python train.py --num_hidden_layers=22 --hidden_size=224 --num_attention_heads=4 --num_key_value_heads=4 --head_dim=64 --intermediate_size=448 --vocab_size=4096 --hidden_act="squared_reglu" --norm="rmsnorm" --norm_place="pre" --norm_eps=1e-05 --positions="rope" --rope_theta=1020.0 --rope_fraction=0.5 --qk_norm=true --attn_scale=0.175 --bias="qkv" --tie_word_embeddings=false --parallel_block=false --extras=["local attention windows", "gated attention", "exclusive self-attention"] --init="trunc" --init_std_qkv=0.0305 --init_std_o=0.0 --init_std_up=0.0305 --init_std_down=0.0 --optimizer="adamw" --learning_rate=0.0026 --lr_mult_o=1.43 --lr_mult_up=1.2 --beta1=0.9 --beta2=0.98 --lr_head=0.00744 --warmup_steps=242 --schedule="wsd" --decay_fraction=0.837 --decay_shape="exp" --final_lr_fraction=0.1 --batch_tokens=65536 --max_seq_len=256 --doc_mask=true --z_loss=1e-05 --train_tokens=412600000 --max_steps=6296 --dataset="wikipedia_en"
Each number is 500 + 25 x the weight over its row's rms, rounded and kept within 0 to 999. Layers, rows and columns count from 0. Numbers have three digits each. The size before them is the row's rms in percent of the matrix's.

# gate: layer 8 MLP gate, 448x224, rms 0.0663, rows 262-296, columns 56-111
# up: layer 8 MLP up, 448x224, rms 0.0664, rows 262-296, columns 56-111
# down: layer 8 MLP down (transposed), 448x224, rms 0.0544, rows 262-296, columns 56-111
gate262 102:456512485490502496511574505473488500528515499509540492508487519486467525478511486526476493499555523530497528487499526491527472498500496521474500472451489545518474477461
up262 108:549473510525506512507495454471523529520544483499478487505502494481512497507488539479501514479461498477498495511505503486426526477568507512494527469495500481506478458473
down262 100:467511508516569503504471466482495493505493500514489537504500476474479492532495514528476482487490503494503504522479522518497512472488502492556499480501482476490514497523
gate263 108:476506461509490467510541484477477523520497519481478514478519494440512525495472522506457509509550493510487517514521535480539518519489489505510496471504521476460513507454
up263 100:502502458512487466512476528508494483507474537485491513517488498428496538494524505499499503497499452510526456520503501507536536530460477541537511446514516485504507466480
down263 106:521513492505499543519489490511484485469518503470494496499481503502555463529494502525472492496522530499520533473465481529496499530501503490549453501495494513481465493482
gate264 093:483508445532505507519538503547479539527454488539514493522500474490519499516494477519471512489475499517479504476497498521511513478534560484505488520476524477526509537478
up264 097:481522471445536513526512499520473535548477514556523542515502473504472513495501492515462497477530489543493508509480503520508504474524551437496513462481526490471498527467
down264 096:467430501518526532527512521520541446498493465487526555519500501501496503480506512523500509453462539525562499505475473532508484476471512463524430499479491474487515490510
gate265 103:488507490503544505466536485487497488507515461502491553482545432498492434500486524495477534502515496487479512491470459462526510503550494491482485476475541549439475513498
up265 105:462489478509503474507531515471471544526482503467505504506481478503467534488465505532495490528476498521504514500518467516524451481489485453536516497486528546523546440473
down265 101:542482482525505510540469505503436523507460478452501513485527507501523490487509475519506497496463536538488513449540501524517450526532484467468529466519511534511519514478
gate266 094:496514536472524486501484539500524520477499507480465525487521483463510482546516477481478540459504514531539516474495501495548495482495518491471528544485505515513505506512
up266 093:473517500467493488545474557535479508502500465497539511510502506489502485526536498496489504490529521542505497502548518501483513507474541524452514508519509513485522530488
down266 100:482494508475489476516479487479482478493539500462497480472488502507539492459497534544518521491490538491487542494501521521502493499506475507485524504460463488516545549475
gate267 093:478515509475499512479503511518498497531477514502504519488510461534493494518520489478499488523568533480480479568503513525513536472546528529507490500509478512458482505488
up267 092:510500524521506501485505549443514525488538468494503492539455491481512516499490513497490532513481475489493461445467452512465452480544508472503516508483473484488543496491
down267 100:494530506503537521464518487476449528501533503510504512507494533473468502551512479495508563525512469478510480481480493447482503502498510506492542459522542498460499526501
gate268 109:475525461471498518523535493503516488500491480469449521452516529515524478481495487489501498487526494484488497513497504458489496528493516493458508500484520497502462482508
up268 107:477490544520535483498496509491535511501457501525493425457483470509492516505472521499474522525455505518513538521533512484502517491502509507516477496500490507538514491506
down268 103:478486479494538535489491500526502534527498521495461500494517414490495488550516488479498502526509496472540498530488506470544457512471455468469498509514521501549510498522
gate269 103:500527505491489490506517467492484498486501528480520502522523479500474496464499498532486515504475497543472546529456502505471499492509537532487480518503543504510496492522
up269 107:472512513515532507489517509496504487505511480461537549503470507504461543494481490451484514517504484486525518503456530539477509483511494490503522500507487518499498477495
down269 101:486480497476530501497464516499502538496512503550532513524492524482532507521533482483536519509501561473489560498460489478496471474483527508526493500498553462529500525510
gate270 092:510523459503526491485489480515506488483532486516547521475479510477485500496528476512493481503530521454525506451483452489568451507463500457511512472507525513482526474464
up270 091:510480546519446493541546481509497500527468493530449474515502475497504474495483494488471509501474483533480496510517536558484554487531521546504486528506440518499455478525
down270 106:465501510479509517467522524481514494505523522538488559487510546494506508523521470486497531503547508516532470508505527510500451470506496496505476526518484472481478489514
gate271 094:484528507498498478492512504508532491542510516500501466502519504505503532481439533468507545509486525466504513518509473501494482490558494551525519485519497466504477525481
up271 095:468499464510492502489503478508497527439510482488522501525453501497483526512549465490501510483495501519457490523496503490491470477503472475474477477489470538477531534460
down271 099:468518537500547538516531544500537541520503515542495514495519513493470507526478493499480497483507513507443532496532503499537502489519491443466482535471512497470504456536
gate272 083:526528516519523494487502467503505518469489463539511483522481510479527488484485511501491530526505486491537498504561475447516509502468471529504498447491491496510542526508
up272 071:477509512494514497517496533497504490521512537449479462483513469495492541523494476490485508485539511464471491471486509525497495478513514449525502556494524484519431491504
down272 093:460531475537496538544470516524478492499489521493502520492571457473485455503474510499529481482500504480502520509480495483486523532520508515496522489518505504482515482497
gate273 103:478508521528532461540513518470501550514459490498489451472513506510443516485491531541488511480482494502485485494500532483486482536453519478500452550496509477493540485497
up273 105:496519503520471544525485454498498492495513500459482512533489480519532508498493522488538491509504489530533516506509444507490479492466513479511477530516459459516442523493
down273 102:545511484479524500507510496502495480488449453523508489486474456443560507537487481493518531542536517500489539557503484522518504479518471493488500499514493457503462508494
gate274 100:500491482527519420490509511448483537484486499488483543501531455480513505486493499518458476508502508494542517490546488492495478457503490481461531467475482511502499520514
up274 101:514491480466534468501520545499511542534534491510551478517528541509525482516551489487498452495539520527497464542499513499497528521495533476500503508502469542481478500533
down274 100:475407509493537473498497513494516480535530483471500492514522496494502512472474491459478525506518491514484522481514511503488496512470554485505529468509471502471531506465
gate275 105:460513482522542447521505485476490537492450465506519519508517499478484526513484466494466530510484441517458479494505507476476467473512525467495491457461543492448539523517
up275 100:533484518493481489475526542500490472531554500543489465481491514510506442498486510483531438504498515467502541475551500523512501545475482538490498563496467473531504520510
down275 104:486487487545471479517478501508541491537474447482468517452511472483534486522507486459539539498526490469502455459498500488527503525531501547481498525484512525455501493526
gate276 100:484536480478543473508530495440530501516540489515471504529542485494460529469469506520526527521462519480514493524466530537506499496509516512449533513477550467501510564533
up276 101:506507568499486529505494483566469521507454490492539519519510508505512488494513510499515438495528478505489496489529507469516539513492506472553513511517468509461491473445
down276 101:441505494509524524467503526505498519533561467503493491473517494516542491549495484486514485502527529502563492549531483515472498498480533533490493486493489513483489540549
gate277 103:509530500509562481544486462499518538475498450532477547496473470494498472506508509493535484529526509520466507509462510496511488479515525485481487492460482473517509544474
up277 101:494494480501480500489490534481515510492457497522498503507480516523481519494472479473488500462473487481458430478533512516484503525523476504536539490492524555496477482513
down277 104:501497437505517490491542467502496556526487512502500493489513509507488512504491502472526474501498488454502479464491524464504500537512479487496514522507479559524541489535
gate278 105:433509454478499497516481497502487542509510527514479528460491465480502504499456523513513461494507500503522486514479518530526486442504518514524537471473531516498445542467
up278 107:541495525489457531514488462490525472480506437502474497536510487499456481519546486514524524514482524509519484481516471536517492498537530476525494506498516451509498519484
down278 101:522518465554513453491506539496503495532475486497485492515490477503509470516508502442483503535463506534469486492523469488496549529496476507481530492522455547522499491511
gate279 107:500519501519538515501508513517498505493490516485489492481495483425518496483503482502482530501529475488511498518502523487533465480488549474474507519422549529499476523490
up279 103:507495492528541525521507493472487492482498518514470498514504436501514504482521507480500552521502443498537484526496510514546493487478507465498515511463532467468481517523
down279 104:441469476499503532477483490475480502495551496509502510526511456544525511522540511519467505464527540539532491501475529504454504532495519478492478546495509524453492527522
gate280 094:478507480538543455507551488492476515468487532494507519445503486496459518486505467514497481483529511524481468489495523451540498510549482474527531503464496535474475479502
up280 090:485506474505474495530507514551489481504490547482477463440524463479477546472527494510514522483502496552513474479510481470477499524513486476469481556500481525550470513486
down280 099:519412512498507486530547538480536486480506526521490483488472483519455500522484504519561472516548503498469477499510469509504545503494521494484501553492499494527493509489
gate281 106:543525527478458485488493474469474533493474499555455539541533513463508433495524485538449540488523481487517465447498504452519535478478489483508513493484550485468490506475
up281 101:514499546500516498493516540503534492514484478495496528480412501519462508504501519469552495489526557495501484507494502515410517493524515490445515479485496493491474503479
down281 101:490481513475507478525515494540502512505478443489498494508512453481477480488505544513527515490508442526532522514486504518513513517488495508490488466464488528501599468488
gate282 108:476510469495498505510551510512509549505499557488498510473529493439484502491520499523495528473549502511480496455497482470524485474512501439505514458485520497493461544494
up282 106:489481528490504472498464519479497512501450470540503517489477479505501501483513484480497478543532475512486526491514535532530525493511500519499462475530486461496510468508
down282 104:501495514483545537489556446503468502508514494486538490499510538482480514484520513533503518464518472479520472497457537473531504467477478545512520499486550501536518527509
gate283 100:471507534516505472518504490496515544533468525499509478502496511486496516495552521494498550551498494465511513516540462527488454520514473484500492504503504506472432426510
up283 103:529501508533526485482518512519510533470505489476485473477477490486533499535510491491526509485422482508496443514502515484512556497470515498479481491497516476508482494519
down283 100:538477457517497521487552488494481509509509476505520526450484491429488473512543485506507522471490542507513488568544520515535497525534490551515518495504520473508480503493
gate284 106:516537497486499505505471505505486463511481509510482540496518492547497500533473460500480536553489543491521490453512515492464475519494504489501501480509483511520506440485
up284 107:525500532508476476522511531481529522491518492525481490482480470520519533540457465499526525504508477505502515476532516528511499541503494477500462465512497481493479473499
down284 104:491506509495529486517500498523483523509488530526502498546490523538504490529507524512506494499481491524501503457473488551517479482490503497485565480522488511495523479491
gate285 096:473496487461528483523522501500531473510465508490513477502496510436512517505490496508476471563572514480459483504508479519523513441497526504492492457486502489513500481504
up285 095:471506519540456473465497489458460536528524456501496508497534498565494454497507505525494493451455491475491501488514520477468492521532508531518504544518497492509483524498
down285 096:539493525534491495496474529506509522492505478550517471491519527457522494505518520501513525530503480471520496527481480485534503518486556515485533496491477470477523474502
gate286 096:498526491531487514467514464507506529483477479522501589506539517518533477519509497508527512482502504486513453508511554495497502464490548482500482518510532494494500516494
up286 095:504513470537484534514559491489546520478458538507525552533539504513502488529507495486506550507500494509488477554503547506504529479519518530520519517540524493496492499469
down286 105:515482488505505490498478517498496461447527427477510491497542509545504481504493454493516496520491503548461467507502522518503514511460489501513523492485488464495496501496
gate287 093:527506512509459529468499454460469477503506558526484524472484469490459442460483456532492496526476490522532520509513471535505474449501494461520495488532586476483542510502
up287 096:477487487473470519478480448435518472517496486506529529471535460451495522490502505519474524502468491523500516506560518512526452528455529478479484490521488506478454510509
down287 095:520542505519529514511465499490514492524508455514471496458565498512486514502552517518465479477546496450526511481489480499528553462524527475437528459553516518501486546488
gate288 095:532509466492475490481525539503474516550467471501455522452576513526490479531463493481474503498529494499491508498477524476517480506524491498475518506519534502489494474488
up288 097:524511483494466494509501533523474495528464455514457543481543511505476494500478508500442508490488503536525497475505550470514487540508486505482487520502523481485472491489
down288 097:500472443471455585484529487503460472497510499482529496507453534507521522463474518517481480478478500521467540500494510518507508536510498473489528500488480504517482507488
gate289 100:542497532546487474514487474473484518489458485507461537530480490492509498551483476452483511542547500497514479520471503485488515485520527493474507488500516522473511484501
up289 103:469485507564550490497545485508488515494520498550502535499480495501488516511508515491530492484520504501528463492507506457459479554495524465512486499457511472434530492529
down289 105:515515537478523541503499532504513508514519504482448530446498569472468522511547473461528538521459501512570494493502472470483491488500493516473498507479539529534515517463
gate290 106:468512490501512526487537477520554515475500477520496483464524471466493466486444523559504505541484518519507496503473534463506507548504508480504515545466508533538500490481
up290 105:454494483478504533457524502493506532481514503489494449508498507539450495518447508534525516536512532527510510494442537543488492514533497524475507504516506492486510501511
down290 104:503466484489476474528511490471537484473487487459519465512531457522498554511542525506480502493471496509499483473517477501509531495487475503534481526527496527506477512521
gate291 098:466511478503510508464546492513526523510499537550505524513478485504484488505483486491446519542523489417478478486476520473488487439478527479506464498484493479486458508484
up291 097:492517508468500474474487453461486477538484497504480467506508479508521496511481459519535512521468477523517489544523457496545488485522505510509499521544513511546486527506
down291 095:487553492495492498510542500470505533516500504468474482489538521519512513494490491470503507524482509528513502474489463464547478506506495493482451504490567509453515489495
gate292 097:489509497507492519513504470509512524495511502460502488451576483522481466516480458500479494514492461514500543504549525454523498491539495516530479510503530521540498490518
up292 100:460495440460529450504494524506468486520526508510439508494502545448484490482477514509495484497475497496521496465490504554544506502474521480478477481442474459491502523500
down292 096:497515493484502488466517538481522496465455467520562504494534508525520471507479490484488516500495488514499514510511527489473524525486535445458505477483490483528544567458
gate293 098:526502514483485476463512502510556450499488504468497518485503498455506484513481503461489473514532557494472494466521485485497494433523465483501539541490507506467520472509
up293 099:476503481482484523522460539512447534515530565476534516525514479512491493470543504502507496511540434469502516529510460506488494533503520465491469441486504513514480506458
down293 097:463513487500506500487476465524537493503456540530510512505536501518501537518485523462485433489491486458492491515500476501463508496489488460532536499558489517496508551485
gate294 099:530508507481475474513530508449519526503489469496505489499521508529545450543472477484525528447546441533499487471524491496527497503484511481506473501495503467497467515529
up294 098:495481485537545504487518481552512491519536525529517514492494457467508467484517511512476500523463544503542556504534540491480494497524495510480513532538466471490552531483
down294 093:480542525501519466483515505489479486551516513586513466488528506487496521508538514528489441508512464473499483528529497520490481510504449534500473464457549502482565513522
gate295 102:508505480508509485503499493484543507494520502502495504533512519528537497521500527518507494474500530518499474537488479527491490494482476518461489535520518513542531477493
up295 102:528507487503475477518553480498453537496489541453466472449489456533508504499487509522507486503501498498484534511477514512467504503500475459491506484517486488474498432498
down295 097:516479500522492459491554553506490483514511545481531482512481501486501518462517503502528507487470466483542447508535511473520519490547493477557515454504486468434480528489
gate296 104:475508502543522489472563485497513528506499506504465533482499470475524506469504525486500569524494437465506451483491533539484490441497501489487475469517492468467529507550
up296 107:503493495471481499515411487515469466476453502509517505493488525496482496521518460522520424453528540502502536505486471461557495533481490504516534539495513515476443469470
down296 107:560534486519555521476488544479507465462475497538502535505519512493468529474502485512508482481514515518533478494505463528482494475532471530501466497464555527473493470545